Weights of a small GPT-style language model, trained from scratch on English Wikipedia: MLP 448 GELU, ALiBi.
Each number is 50 + 12 x the weight over its row's rms, rounded and kept within 0 to 99. Layers, rows and columns count from 0. The size before them is the row's rms in percent of the matrix's.

# layer 4 attention output (transposed), 320x224, rms 0.04, rows 20-31,52-63,84-95,116-127,148-159,180-191,211-223,243-255,275-287,307-319, columns 160-191
109:31 67 41 64 53 53 30 35 62 41 31 34 33 42 51 51 53 60 60 57 28 46 51 64 43 64 55 38 65 40 46 76
119:54 50 66 61 50 47 25 53 47 25 45 53 53 60 53 54 50 76 75 43 56 43 48 58 25 31 52 52 45 63 47 63
113:45 53 48 25 28 44 46 61 49 60 44 61 64 59 55 54 33 64 44 50 63 43 57 40 67 80 34 50 23 47 51 41
117:51 62 33 55 52 23 43 63 68 61 40 42 47 42 38 50 43 40 54 47 61 53 48 47 55 65 55 48 75 66 47 66
130:60 17 39 87 69 40 59 60 67 45 65 32 50 37 60 62 38 40 48 46 39 48 54 61 54 48 61 39 35 57 51 41
112:61 36 39 67 48 57 64 44 34 53 43 57 43 39 51 69 57 47 55 59 59 27 49 43 44 33 57 47 44 67 63 56
117:27 50 46 59 29 45 32 60 57 60 62 79 55 52 68 41 49 37 47 29 50 56 57 52 39 42 47 61 65 43 61 50
116:38 38 40 27 42 40 39 56 41 62 51 51 36 46 47 60 36 62 59 64 56 47 61 46 80 59 42 57 24 56 57 64
097:48 57 69 35 40 70 50 56 45 51 33 52 48 31 53 50 58 53 65 67 39 55 43 54 47 57 63 52 41 54 36 56
105:37 51 62 30 65 58 53 52 49 48 32 56 53 52 55 59 34 35 67 41 62 54 62 60 54 39 50 46 62 51 38 68
098:46 34 53 65 65 47 33 39 43 67 49 50 54 60 66 62 50 43 54 49 49 53 54 38 45 54 47 27 51 31 62 70
099:35 58 57 66 59 35 30 56 41 52 39 49 42 43 21 31 65 63 30 50 64 63 36 56 27 47 47 62 55 60 51 36
102:16 76 47 48 65 61 56 40 33 53 47 47 42 48 51 43 70 54 60 64 50 45 37 69 43 55 54 60 40 62 68 57
109:42 44 69 46 44 71 57 66 58 32 60 56 50 40 54 45 47 59 75 52 58 48 47 54 53 54 56 50 37 68 54 54
100:42 60 51 47 55 47 52 75 57 56 34 71 41 58 33 46 49 73 28 44 57 34 60 55 55 64 44 65 58 56 35 47
104:52 46 35 16 69 43 43 50 58 58 50 37 46 57 60 53 53 65 38 47 52 66 69 55 43 50 63 56 38 44 63 42
106:44 34 39 43 60 40 55 66 34 34 41 37 46 24 56 51 38 48 46 73 52 41 73 64 46 68 56 47 57 63 66 71
090:60 45 52 79 44 55 43 58 39 37 68 53 46 14 36 39 66 61 75 71 37 57 62 52 46 34 45 27 46 68 57 78
104:48 65 41 47 39 15 44 58 45 61 48 59 37 69 48 36 71 49 42 50 53 42 61 54 57 68 55 58 43 44 80 82
103:65 42 29 59 57 47 50 64 42 62 42 44 55 59 49 60 56 43 39 60 42 50 33 46 64 52 37 42 44 49 44 70
090:26 46 36 46 58 57 54 56 59 45 53 53 40 58 38 40 59 58 50 61 50 51 47 41 50 40 42 39 66 49 33 35
106:47 49 37 41 58 47 50 63 46 46 63 34 49 60 52 54 48 63 42 46 63 36 27 44 60 45 39 67 43 39 74 50
100:55 48 54 43 47 66 45 56 51 68 53 67 34 43 40 51 59 60 36 46 51 63 48 37 57 47 42 50 55 57 38 59
101:49 65 44 53 38 52 49 62 45 46 45 36 57 74 48 35 57 45 52 44 17 41 44 64 43 79 40 64 32 34 62 37
095:52 58 20 40 49 71 49 42 35 70 55 52 58 56 47 45 51 45 59 53 39 38 50 84 56 48 45 59 39 62 47 52
106:50 65 57 35 56 42 37 46 52 47 72 50 37 61 36 47 49 39 44 60 62 54 45 64 72 70 43 37 77 65 57 60
100:61 44 47 39 53 42 43 46 51 41 58 36 60 70 55 48 49 56 55 56 61 62 43 46 52 41 48 69 36 52 50 45
111:71 67 50 50 60 57 54 43 46 54 63 33 53 56 32 50 66 64 27 45 65 64 12 35 62 65 32 41 56 50 64 47
106:35 51 63 60 24 51 44 59 54 54 50 53 58 60 27 58 55 38 30 55 65 78 60 42 69 53 49 51 63 52 56 59
112:33 69 65 43 53 74 49 41 55 51 72 37 39 61 37 56 46 56 46 42 50 49 32 63 35 57 59 54 54 46 67 56
112:60 43 69 56 54 61 57 47 30 47 50 45 57 58 55 48 66 45 44 44 54 31 39 34 52 62 57 40 42 46 62 52
106:25 42 41 57 65 26 38 60 55 56 68 54 45 45 32 34 47 51 52 60 60 55 64 42 50 41 61 62 59 60 58 49
101:49 51 50 61 50 61 62 54 50 65 44 32 76 31 68 26 60 48 60 37 66 42 60 52 44 57 48 51 41 21 44 36
114:43 70 41 44 43 66 43 60 45 71 59 52 55 55 75 47 52 53 41 55 61 57 64 70 34 63 52 54 45 39 71 48
092:39 33 48 50 46 45 25 32 70 33 50 43 42 42 42 73 57 46 44 53 42 52 48 31 68 58 40 46 47 48 24 40
116:65 43 51 64 53 22 49 57 41 42 44 28 47 75 55 54 44 43 65 37 62 66 49 33 68 43 41 39 36 50 62 55
093:27 56 57 35 35 42 69 70 50 47 66 45 55 32 56 51 46 51 51 30 46 38 63 43 44 52 57 54 47 39 42 34
095:54 49 50 54 30 58 35 48 63 70 37 53 60 45 28 43 63 45 26 62 41 60 52 39 60 38 52 46 50 37 41 60
097:60 61 63 42 44 35 52 43 48 44 62 43 37 34 69 58 46 55 67 52 60 50 41 50 60 54 36 76 60 50 57 40
098:53 65 36 39 57 36 44 45 38 51 64 51 49 57 42 25 52 56 47 51 72 50 52 37 46 38 53 45 42 53 49 40
089:70 54 43 48 45 50 56 70 66 65 51 43 29 53 48 32 38 36 39 42 30 44 39 60 50 43 55 57 53 42 42 44
099:27 60 39 48 41 49 46 55 60 56 44 64 55 24 43 34 59 16 64 49 27 42 49 39 54 25 56 37 34 56 82 25
084:74 35 54 33 61 36 37 43 48 45 62 63 56 42 42 61 34 57 40 33 50 46 46 60 47 50 33 42 50 55 24 42
090:46 49 54 47 81 50 35 41 45 65 35 24 37 54 64 39 56 44 43 55 52 55 30 60 46 51 48 38 64 56 34 60
092:26 74 61 58 51 33 48 35 52 53 56 45 29 70 55 67 23 51 41 61 42 62 54 60 59 47 53 56 46 47 38 56
097:53 46 49 57 41 41 61 41 36 35 61 61 60 51 52 49 44 54 52 44 35 48 58 39 47 53 45 43 65 48 54 60
101:46 45 50 52 42 61 35 63 57 47 49 40 84 40 69 38 59 37 40 31 55 38 56 45 52 58 61 49 47 64 54 49
093:49 30 31 31 25 44 51 42 53 42 65 81 59 50 54 48 72 53 62 57 53 46 44 47 59 53 34 37 45 27 39 41
092:58 60 66 79 52 50 34 66 46 50 34 38 53 53 35 53 53 55 32 52 58 62 45 54 51 58 48 66 46 32 51 48
082:48 53 35 31 58 43 46 57 59 67 40 17 37 59 68 48 47 44 36 56 55 59 62 47 42 57 47 66 69 51 70 65
097:44 43 38 52 43 41 69 41 35 47 62 56 66 40 51 46 46 34 48 64 58 60 44 58 46 47 45 45 54 48 43 67
085:76 26 44 47 57 48 65 42 64 46 50 77 59 53 52 48 60 62 62 46 55 60 52 57 51 44 34 69 57 54 50 65
105:53 41 43 46 50 40 51 37 48 64 70 69 47 67 49 45 53 51 52 49 45 47 64 53 47 45 41 39 67 72 46 34
098:38 61 52 42 39 63 58 72 61 69 45 21 47 73 29 47 19 43 40 63 67 30 51 53 30 58 46 65 37 34 40 54
090:47 66 50 41 28 68 55 58 48 63 49 67 58 32 42 61 52 19 56 55 39 48 64 58 53 47 49 71 32 37 62 42
095:36 37 47 49 48 58 64 57 59 58 61 48 47 55 44 42 29 50 61 48 43 53 69 67 59 65 59 40 35 54 53 66
082:53 37 52 59 43 42 65 49 57 57 73 70 57 47 59 45 55 59 59 38 26 42 36 51 48 22 45 37 56 37 65 45
104:29 65 23 65 52 52 55 55 60 47 27 52 35 42 51 38 79 52 54 63 64 63 48 58 56 53 61 72 71 38 54 46
112:51 24 49 51 32 37 47 62 55 51 52 65 65 41 38 49 49 70 45 48 51 69 64 51 46 44 35 30 39 62 46 43
086:57 61 71 64 56 37 45 69 50 57 40 45 40 46 57 45 57 49 36 51 67 59 51 16 50 44 51 43 43 42 57 34
094:44 60 70 60 54 53 56 61 61 48 53 59 51 62 44 58 60 53 41 60 39 48 61 76 48 48 54 37 51 60 48 46
104:61 49 48 36 49 40 53 50 62 54 43 30 34 62 56 55 63 40 66 44 66 51 56 42 69 56 40 46 50 50 33 69
099:36 43 73 72 59 34 72 46 41 54 44 39 39 76 61 42 63 34 53 53 40 65 32 51 54 64 47 39 45 36 78 60
102:10 59 55 47 54 60 41 29 27 50 74 40 48 52 56 53 47 46 40 52 57 44 33 58 32 28 62 69 36 53 35 44
095:40 30 29 58 53 31 54 67 27 54 55 48 44 51 41 76 45 69 58 56 44 50 41 70 62 44 41 48 42 54 58 49
096:59 42 53 68 55 36 52 65 73 45 53 54 46 55 35 37 63 44 60 35 69 53 49 54 44 57 35 56 36 53 47 52
099:51 52 41 40 61 53 49 60 23 49 49 64 53 36 18 49 62 55 50 45 47 40 52 35 41 45 44 30 51 44 50 47
095:43 48 48 51 36 50 72 55 51 40 56 66 47 24 48 45 81 50 55 47 38 31 35 41 56 56 32 47 67 66 45 36
106:24 59 24 70 52 47 73 48 45 47 62 30 35 45 61 59 57 67 18 48 40 26 39 62 28 27 44 58 26 69 65 45
093:57 66 65 48 57 38 48 58 66 43 44 32 43 74 52 54 53 33 69 59 42 49 31 47 38 62 44 61 35 31 41 55
095:56 47 42 56 55 76 68 62 39 48 52 43 49 59 48 38 45 60 67 41 59 50 42 60 58 50 38 77 56 45 61 55
090:37 61 33 52 36 32 78 41 52 48 67 55 24 32 33 46 73 61 38 57 51 42 40 45 35 34 60 53 41 60 42 49
088:49 33 59 31 50 48 45 37 48 74 40 66 58 58 47 59 17 51 44 43 33 57 63 46 51 52 38 38 49 39 58 53
091:46 43 67 44 46 56 48 45 59 57 36 39 62 62 56 47 39 34 37 43 41 48 44 34 38 30 50 68 34 51 39 69
080:33 51 49 47 43 51 40 51 47 68 46 70 58 54 56 68 25 83 52 53 53 68 68 49 44 50 46 37 58 32 50 53
085:50 37 48 54 73 60 58 49 50 31 60 67 47 67 36 49 52 46 43 28 64 51 37 45 65 45 37 34 54 38 56 56
093:40 68 54 51 62 64 52 55 45 73 60 71 35 63 74 65 37 44 59 58 38 39 53 69 41 50 70 62 56 62 64 65
090:37 61 61 54 39 36 64 46 60 58 49 24 53 51 63 40 60 31 39 41 42 60 44 25 51 52 57 43 80 52 39 52
101:28 74 40 38 43 55 51 58 40 47 49 68 62 62 37 50 57 52 47 48 74 55 50 32 58 50 58 60 46 50 57 64
082:73 59 41 41 63 54 48 57 56 48 30 44 43 66 39 39 36 51 71 30 54 67 46 64 21 55 54 57 65 47 45 57
088:66 54 35 53 66 33 41 52 62 52 52 28 59 51 47 64 70 48 37 42 51 54 26 50 40 68 45 47 61 42 53 51
082:45 89 38 49 63 57 73 50 56 52 54 59 42 63 49 30 51 42 45 39 39 56 64 76 44 52 51 41 58 52 48 70
097:48 50 47 42 53 42 49 45 41 44 52 46 54 62 60 70 55 46 40 62 51 48 31 57 60 37 20 31 73 73 46 62
089:28 72 45 41 37 46 53 53 38 31 61 64 55 48 45 35 78 50 35 45 25 54 72 47 43 49 55 45 67 65 53 32
089:67 70 33 47 65 75 50 69 58 39 58 58 24 45 38 51 57 43 43 40 65 57 49 68 34 60 68 71 20 52 64 40
094:46 44 28 64 46 53 53 42 63 58 65 43 54 45 38 48 60 39 50 53 26 42 62 34 35 38 36 57 57 68 71 38
082:55 41 55 50 43 50 47 46 40 68 48 46 46 50 47 29 44 57 32 48 53 29 49 39 68 48 41 25 44 52 43 46
084:69 82 51 47 56 45 39 45 70 37 41 28 26 49 44 48 57 36 46 34 62 51 33 56 55 52 34 26 54 52 45 35
092:32 64 42 64 49 53 38 25 50 50 30 49 55 37 68 51 31 76 57 46 65 54 41 42 38 41 64 55 37 60 60 52
087:38 75 43 71 48 56 43 58 33 55 61 29 31 46 51 36 53 47 43 34 59 87 24 38 64 51 62 50 63 39 20 44
092:63 39 39 46 37 36 33 64 78 64 51 65 56 37 55 62 63 56 55 53 53 65 40 42 46 59 48 40 65 59 57 65
089:72 41 40 58 44 50 67 62 64 50 52 54 69 60 45 43 62 46 60 79 54 64 65 52 47 58 38 38 55 45 24 77
095:46 47 58 53 36 83 52 40 31 57 64 65 56 48 73 71 45 60 53 67 38 54 58 35 62 45 51 39 66 60 60 45
080:37 42 66 54 51 28 30 64 26 62 48 67 33 46 36 41 63 48 65 46 77 42 49 60 38 43 66 62 55 47 60 54
097:44 81 62 61 45 67 41 58 36 65 37 42 36 52 42 44 48 69 30 58 63 44 36 54 31 43 71 73 60 49 55 47
095:49 63 31 39 52 69 47 54 41 56 60 45 36 53 49 27 32 52 46 40 45 32 39 66 56 40 59 61 60 37 38 52
098:53 77 64 40 71 29 49 64 53 63 40 54 39 52 36 58 57 60 55 59 46 51 36 59 48 58 56 49 38 48 47 43
097:34 27 53 36 27 32 65 36 51 58 72 45 50 41 76 41 46 63 43 59 38 69 44 53 52 78 50 39 37 51 53 52
096:49 33 59 11 54 61 48 70 43 60 77 58 43 56 39 71 37 56 56 22 38 43 76 61 43 41 57 45 34 37 46 31
098:40 64 55 52 54 36 55 43 44 47 55 69 56 36 37 72 36 38 43 44 53 35 63 49 44 22 58 55 58 60 40 47
085:52 62 51 40 29 68 61 39 40 30 39 31 57 54 46 44 29 35 52 23 56 27 59 71 43 58 51 52 31 49 39 49
106:53 33 49 49 40 44 60 33 50 35 65 51 66 37 58 59 15 48 39 37 52 41 55 56 47 45 55 67 49 39 56 23
102:73 51 54 30 39 33 25 50 41 83 61 54 51 39 62 56 50 57 44 37 42 41 52 34 58 25 45 42 46 36 50 49
091:38 44 54 52 44 35 75 61 57 33 48 42 39 50 75 42 48 23 61 54 49 59 41 40 49 62 45 49 58 56 59 61
098:62 53 34 60 57 44 55 67 63 30 41 09 57 61 24 48 76 42 68 32 65 52 44 35 83 41 48 47 58 36 52 69
089:46 53 57 53 44 75 66 53 60 50 60 47 34 56 55 51 55 69 47 74 58 54 37 37 65 53 64 56 59 45 69 50
091:63 51 54 42 32 58 62 33 48 67 51 36 71 45 64 59 30 59 52 33 30 41 44 36 44 59 36 54 34 59 47 63
102:45 64 39 69 38 47 62 54 46 59 65 42 68 48 67 36 32 62 30 43 49 55 49 66 59 40 39 46 47 61 70 47
100:57 39 67 48 26 40 51 43 48 48 44 36 86 45 33 70 67 32 41 37 56 32 56 59 57 35 33 59 45 53 26 61
101:29 93 45 45 57 73 58 51 64 28 39 54 47 51 57 24 31 43 63 56 46 50 44 63 44 66 70 49 30 49 37 36
098:49 56 23 51 48 49 34 53 51 33 35 64 57 66 52 42 41 59 68 39 65 42 51 70 60 53 53 51 58 61 55 53
115:40 31 43 20 42 58 50 30 57 69 41 54 50 57 47 64 21 32 48 47 50 49 57 58 34 49 44 63 51 75 68 39
135:46 63 58 49 34 45 57 44 67 41 50 73 65 47 62 49 43 43 58 51 66 46 48 46 53 41 41 49 43 57 45 27
110:31 46 63 42 48 58 59 56 60 49 73 35 49 83 33 59 55 50 49 48 49 48 61 55 40 67 71 53 58 30 54 52
103:55 39 49 38 72 47 43 57 58 47 41 57 50 34 50 33 50 26 65 25 43 40 51 60 57 53 43 69 46 31 52 33
124:71 79 54 50 31 35 62 52 35 51 59 58 41 62 48 71 44 50 42 66 40 61 33 42 65 40 63 34 31 35 52 72
106:52 51 62 52 38 40 52 52 56 47 43 65 36 49 71 25 39 53 61 50 43 46 57 48 36 29 40 66 67 62 47 61
115:58 63 47 58 54 48 59 51 56 51 44 49 59 82 29 66 65 33 56 22 74 50 44 45 62 48 44 56 72 60 54 55
116:40 75 55 29 51 66 54 44 56 48 73 44 44 63 36 49 40 33 52 42 56 35 26 55 61 54 42 27 68 42 43 62
121:71 38 50 41 51 44 48 51 43 51 44 41 40 39 32 69 59 57 45 42 80 59 35 33 48 53 37 40 39 44 50 62
109:49 75 52 56 49 43 54 59 35 52 54 35 73 49 52 39 50 39 41 41 43 68 42 45 51 45 57 62 50 50 67 68
130:70 56 53 59 34 47 60 62 74 45 41 43 64 52 60 45 56 33 52 42 49 31 42 79 56 63 10 59 48 55 50 49
120:60 62 41 44 63 61 41 60 45 45 46 59 40 56 45 25 73 36 80 68 45 74 58 47 36 59 61 57 55 44 27 35
120:40 43 42 44 45 61 59 37 62 43 70 58 54 64 29 72 65 59 47 24 76 24 28 57 56 69 50 46 61 44 49 56
# layer 4 attention value, 32x224, rms 0.0348, rows 20-31, columns 160-191
097:65 58 41 34 64 52 45 30 63 35 60 67 53 62 57 60 50 33 55 57 45 63 66 52 31 33 65 52 32 53 40 53
102:19 36 49 52 57 70 48 43 32 67 55 49 63 36 34 36 51 40 14 46 42 51 29 59 36 61 81 47 24 32 40 45
098:55 49 37 53 52 58 31 75 47 51 54 45 52 43 58 66 61 52 53 29 53 57 39 56 42 32 56 44 44 37 55 76
096:73 52 65 69 43 32 48 66 60 60 52 46 48 35 48 61 47 48 43 76 39 19 47 44 64 59 45 48 51 43 61 42
101:49 54 72 42 78 68 55 43 49 67 46 43 55 47 66 30 40 46 51 75 38 46 52 53 41 40 43 72 48 37 56 51
098:43 46 72 47 48 35 48 35 36 55 36 76 32 46 52 44 51 41 33 34 32 68 50 54 63 47 77 42 55 31 38 37
104:47 53 45 35 54 62 65 61 68 29 69 29 53 66 61 51 50 39 48 60 84 41 32 43 59 37 48 59 61 50 36 43
097:51 54 44 49 65 48 63 41 30 36 44 45 61 47 47 37 46 41 59 42 44 48 45 57 34 39 60 43 62 59 43 24
093:80 45 68 36 68 60 19 42 43 52 45 47 41 49 34 69 26 37 53 53 54 74 53 47 49 54 39 44 60 21 56 76
105:60 51 55 65 61 41 58 33 53 45 44 39 50 44 51 54 34 84 46 47 57 24 68 62 54 59 24 39 55 51 40 45
101:58 52 51 48 65 62 85 55 54 51 52 48 46 32 50 53 56 32 55 61 52 44 46 44 63 33 64 34 56 49 31 43
097:53 52 43 47 61 73 30 47 55 62 50 43 66 54 57 70 33 42 67 81 68 50 62 49 64 44 69 47 54 48 62 62
# layer 4 MLP up, 448x224, rms 0.0537, rows 0-38, columns 160-191
101:45 64 48 46 42 40 84 41 59 55 61 46 43 62 36 56 47 52 36 56 57 34 36 61 29 57 47 45 57 65 60 41
117:42 58 60 55 50 55 64 41 19 56 30 45 57 43 70 63 35 53 55 61 47 41 48 65 28 53 52 42 51 48 56 57
105:50 45 57 59 38 39 43 41 41 52 60 46 49 52 44 73 45 47 51 62 35 58 64 44 49 52 54 40 60 69 55 34
104:38 48 51 59 52 41 50 72 55 30 41 41 72 41 59 62 42 51 51 42 51 58 59 51 53 48 71 48 37 35 88 57
095:43 52 40 51 56 59 42 58 55 52 54 49 48 57 56 73 44 33 72 68 55 55 21 65 51 34 60 29 65 28 46 44
104:44 50 37 77 62 38 30 50 55 61 49 40 50 65 46 58 43 63 61 58 38 51 39 56 52 52 58 32 52 35 65 49
096:50 41 63 36 46 41 57 40 48 33 50 37 61 67 61 63 58 57 49 57 54 54 69 60 42 48 51 40 45 27 34 40
106:34 51 57 62 58 37 48 42 62 61 47 41 48 49 52 61 49 35 52 85 50 51 52 48 54 45 44 52 42 48 51 53
100:47 43 51 58 46 33 24 61 40 42 66 48 69 66 53 59 39 39 46 47 59 50 57 56 56 46 40 46 56 57 34 41
102:58 38 41 58 44 56 50 19 40 56 51 53 51 53 69 61 39 40 64 58 29 65 72 50 47 49 49 33 40 62 52 24
099:24 67 58 42 55 43 48 41 42 39 50 38 55 63 72 45 44 88 49 55 55 55 55 44 33 66 45 49 59 51 45 33
098:57 37 33 59 47 50 51 37 68 54 40 64 62 81 51 57 49 31 47 66 52 55 67 59 46 38 56 30 51 34 59 52
092:26 61 40 55 82 37 56 46 31 64 43 57 67 57 62 66 48 49 51 46 59 41 48 71 39 38 38 55 62 41 54 47
105:44 57 54 50 54 68 54 43 44 30 42 47 42 51 62 73 45 25 42 42 44 38 53 51 71 47 48 63 52 52 52 47
097:60 24 50 37 54 60 43 46 47 40 43 37 43 56 27 58 49 21 48 72 45 56 62 50 39 48 47 50 50 30 63 47
099:43 53 57 55 53 28 49 35 55 65 54 73 63 56 55 43 40 40 68 60 44 91 51 50 69 57 70 59 52 36 38 24
097:36 40 31 61 80 38 75 59 40 50 48 52 59 59 62 69 54 26 74 47 55 57 54 68 56 68 77 43 60 63 64 46
101:49 60 52 54 53 54 41 62 60 75 40 53 47 54 54 54 52 37 59 31 34 51 55 64 53 61 38 52 47 63 43 47
097:43 37 27 58 36 35 29 58 55 38 26 57 46 50 57 57 71 50 46 44 70 30 58 40 22 50 55 50 53 29 53 41
099:29 40 51 45 43 51 65 70 48 63 62 33 55 58 72 33 70 52 42 67 40 45 65 60 40 70 34 34 49 40 52 44
097:40 53 22 56 41 48 68 51 45 70 74 65 60 50 75 74 66 45 49 52 54 47 52 48 42 37 66 65 47 80 64 39
104:31 53 58 67 49 36 39 47 51 51 63 41 55 39 62 80 42 40 35 42 47 33 46 55 23 43 67 32 53 43 53 36
094:43 61 55 43 65 53 45 61 65 26 53 58 37 55 41 55 41 71 66 33 37 46 51 64 36 41 62 51 63 49 42 19
099:40 47 49 33 62 60 35 49 58 75 53 33 49 62 78 69 55 49 63 45 49 62 55 53 57 31 30 27 60 45 50 59
113:40 67 49 37 48 48 51 56 36 31 47 33 46 38 62 51 24 52 48 57 51 47 52 50 53 50 63 45 60 59 87 52
103:50 48 40 35 34 46 54 45 35 43 42 47 44 50 59 74 34 51 46 51 39 51 35 42 65 48 55 38 56 42 57 55
102:11 47 45 36 65 50 43 56 70 53 55 35 55 44 68 50 50 37 54 57 78 65 43 62 68 61 31 31 33 51 59 34
098:53 46 55 29 34 24 39 38 40 28 35 41 52 45 56 47 26 60 71 64 48 63 64 42 51 57 74 67 39 55 52 36
109:30 48 55 31 58 41 39 35 46 55 51 58 42 63 63 50 21 54 59 57 36 51 59 66 58 65 48 65 63 44 40 45
103:54 54 77 51 42 37 60 68 56 45 48 60 41 35 41 48 53 18 37 46 54 61 38 57 33 44 54 28 68 56 60 47
104:63 52 48 37 50 47 45 50 48 35 68 48 47 44 52 54 31 30 57 64 42 37 68 62 43 41 71 38 42 52 54 43
103:72 45 51 34 63 54 55 44 33 71 56 31 45 43 55 40 51 48 56 38 65 57 51 54 65 39 77 55 42 54 71 56
100:43 48 49 54 40 50 58 45 44 47 61 41 39 38 76 59 34 38 36 42 67 58 41 74 26 43 53 36 35 47 57 52
103:30 46 71 61 67 52 35 36 59 68 32 46 34 44 69 70 46 47 58 54 32 58 54 50 43 43 44 41 43 58 56 59
098:41 62 51 32 50 54 55 34 67 45 44 22 65 48 59 43 49 45 52 33 43 69 34 61 48 49 44 46 52 40 49 33
104:34 48 39 62 30 39 48 53 47 62 63 46 41 63 51 49 61 39 55 65 49 55 61 51 58 38 33 33 47 36 79 52
108:42 42 57 45 67 42 47 37 50 50 74 42 61 56 54 61 51 57 66 59 50 41 28 51 39 50 75 53 53 39 51 46
098:49 71 39 59 51 65 44 48 56 71 35 52 30 77 61 60 52 45 48 52 40 71 60 66 55 56 62 47 53 44 59 36
101:53 72 40 44 59 50 71 42 34 47 30 37 46 41 41 74 62 43 45 36 43 42 55 54 61 60 67 44 31 51 52 54
# layer 4 MLP down (transposed), 448x224, rms 0.0461, rows 0-38, columns 160-191
100:58 54 42 54 36 15 67 48 58 55 52 66 27 72 47 72 77 48 49 52 43 74 26 60 64 47 55 41 67 41 54 48
102:51 55 54 52 58 54 48 52 55 47 58 55 36 44 48 82 35 47 58 60 60 40 46 76 54 69 37 53 41 55 45 53
105:74 44 49 48 47 52 49 54 46 45 62 44 46 49 38 42 52 44 58 45 67 30 43 51 59 39 49 58 50 69 67 58
105:71 42 46 29 54 40 40 69 71 71 53 67 54 54 48 65 27 41 56 57 59 61 66 51 54 31 51 37 62 47 61 41
088:55 65 53 64 54 51 51 70 49 55 62 42 36 57 41 33 41 45 50 38 59 40 34 48 35 55 65 53 51 69 40 44
104:49 59 62 45 58 36 66 44 69 47 62 63 73 37 61 37 73 53 54 55 52 52 69 60 59 67 37 64 73 51 39 36
096:42 59 54 39 87 68 54 48 45 50 28 50 47 38 54 60 34 37 50 63 46 50 70 55 60 66 54 63 51 36 49 53
111:46 34 56 51 91 57 41 50 64 41 27 39 55 62 27 63 56 40 59 46 41 46 62 31 66 46 46 51 68 51 53 65
104:46 91 44 61 60 53 57 54 65 25 55 67 31 59 33 38 35 54 41 64 40 48 25 37 47 46 70 66 42 56 32 55
101:70 50 54 47 32 70 36 68 60 42 43 40 53 36 35 55 51 53 69 37 43 26 47 48 70 37 27 58 71 18 53 62
100:20 54 29 58 39 59 32 66 42 36 46 72 51 33 66 44 52 49 35 54 67 54 50 31 55 54 41 37 53 57 80 58
105:28 51 44 64 46 48 34 55 50 46 50 58 34 35 51 30 61 75 60 59 42 64 31 54 73 43 52 62 28 42 64 47
095:47 64 63 40 63 41 54 80 59 59 54 58 47 51 41 60 44 68 21 40 59 67 40 41 41 52 56 64 48 36 44 58
096:64 52 81 44 68 72 50 37 42 32 63 42 58 31 55 61 71 55 67 38 32 48 61 32 67 60 58 50 43 36 51 56
095:57 47 49 31 45 55 59 26 63 40 33 67 56 81 43 53 48 48 47 22 43 43 44 52 49 34 58 49 67 61 38 63
096:52 44 59 35 62 40 66 41 32 50 58 35 30 40 77 51 33 62 47 50 30 47 47 56 47 48 24 56 64 57 60 68
105:50 47 54 63 40 32 48 23 47 37 52 55 78 53 64 36 43 33 44 41 57 54 42 67 35 20 63 61 49 33 77 60
099:43 72 69 23 61 56 62 56 52 53 49 49 41 60 36 68 43 47 47 55 53 49 44 36 50 57 60 60 55 38 43 42
097:60 38 38 37 58 44 33 52 50 37 36 50 46 56 58 38 58 51 58 52 33 32 49 61 40 50 69 64 54 76 38 37
105:71 63 45 66 51 81 48 38 48 57 55 51 63 32 45 49 50 46 65 46 43 38 52 44 34 58 58 51 48 64 33 53
096:24 48 44 59 46 45 58 51 47 47 49 38 35 66 48 58 49 36 54 48 61 41 47 22 43 59 70 42 64 42 39 53
107:77 70 57 29 38 40 75 66 44 46 66 40 65 52 34 74 40 58 46 49 55 28 55 60 46 45 83 38 36 54 58 45
103:50 44 60 69 54 37 40 34 48 48 44 52 44 73 43 62 62 36 48 49 47 56 45 51 59 33 39 67 59 47 42 43
089:62 43 63 50 25 59 51 81 48 63 55 59 35 42 53 54 66 39 40 51 56 45 54 39 48 38 47 35 52 44 52 57
120:50 59 50 68 45 45 60 58 39 57 70 31 43 53 38 51 66 56 52 59 64 60 60 27 58 43 56 43 44 62 32 52
100:54 34 39 72 63 29 42 46 43 50 50 47 49 67 38 45 66 60 61 29 54 53 63 40 47 54 71 65 42 50 43 70
106:40 42 52 42 46 72 61 58 54 39 56 71 42 62 41 52 57 36 40 56 63 57 35 44 46 37 49 39 37 65 70 63
095:65 65 84 49 43 52 28 42 38 66 38 49 48 48 65 55 46 22 65 50 44 45 50 42 51 43 38 44 43 53 44 63
108:54 55 61 65 55 47 52 62 41 63 40 54 51 62 68 55 68 34 46 45 57 37 50 49 52 35 42 67 21 40 67 50
102:65 38 43 70 28 53 31 66 28 54 50 47 47 45 38 67 46 73 36 50 54 34 50 55 52 49 41 45 59 47 46 43
113:35 48 51 55 40 80 32 57 44 56 50 49 43 53 41 53 38 61 81 45 26 53 41 66 45 69 66 71 40 34 52 45
104:54 39 62 37 22 59 38 49 55 75 65 34 50 37 50 48 59 47 58 56 72 29 58 43 41 34 80 44 59 49 24 35
104:63 66 47 52 65 35 45 35 56 44 46 28 34 44 42 43 45 54 50 48 46 70 56 46 59 36 45 39 45 79 61 42
107:38 39 52 52 61 36 59 50 64 51 64 47 30 42 41 36 68 42 67 49 34 57 32 49 58 67 34 57 88 72 44 54
102:49 48 60 53 53 80 34 68 34 36 65 65 44 47 48 52 38 49 44 45 29 56 49 40 47 49 39 58 49 58 25 44
102:54 41 74 48 36 53 53 70 40 45 52 65 43 51 56 39 40 33 43 57 42 53 43 62 47 27 58 45 38 79 73 43
105:50 68 45 36 45 38 30 35 62 34 53 58 43 29 62 57 44 56 42 54 36 60 50 37 59 58 46 48 49 58 48 45
100:80 68 53 59 45 41 57 36 44 62 51 47 29 34 60 64 64 47 42 56 54 55 38 51 46 56 32 48 58 41 53 34
103:54 56 59 55 47 30 40 59 37 22 59 60 53 56 50 58 54 42 46 45 49 57 24 36 43 50 11 47 65 37 64 61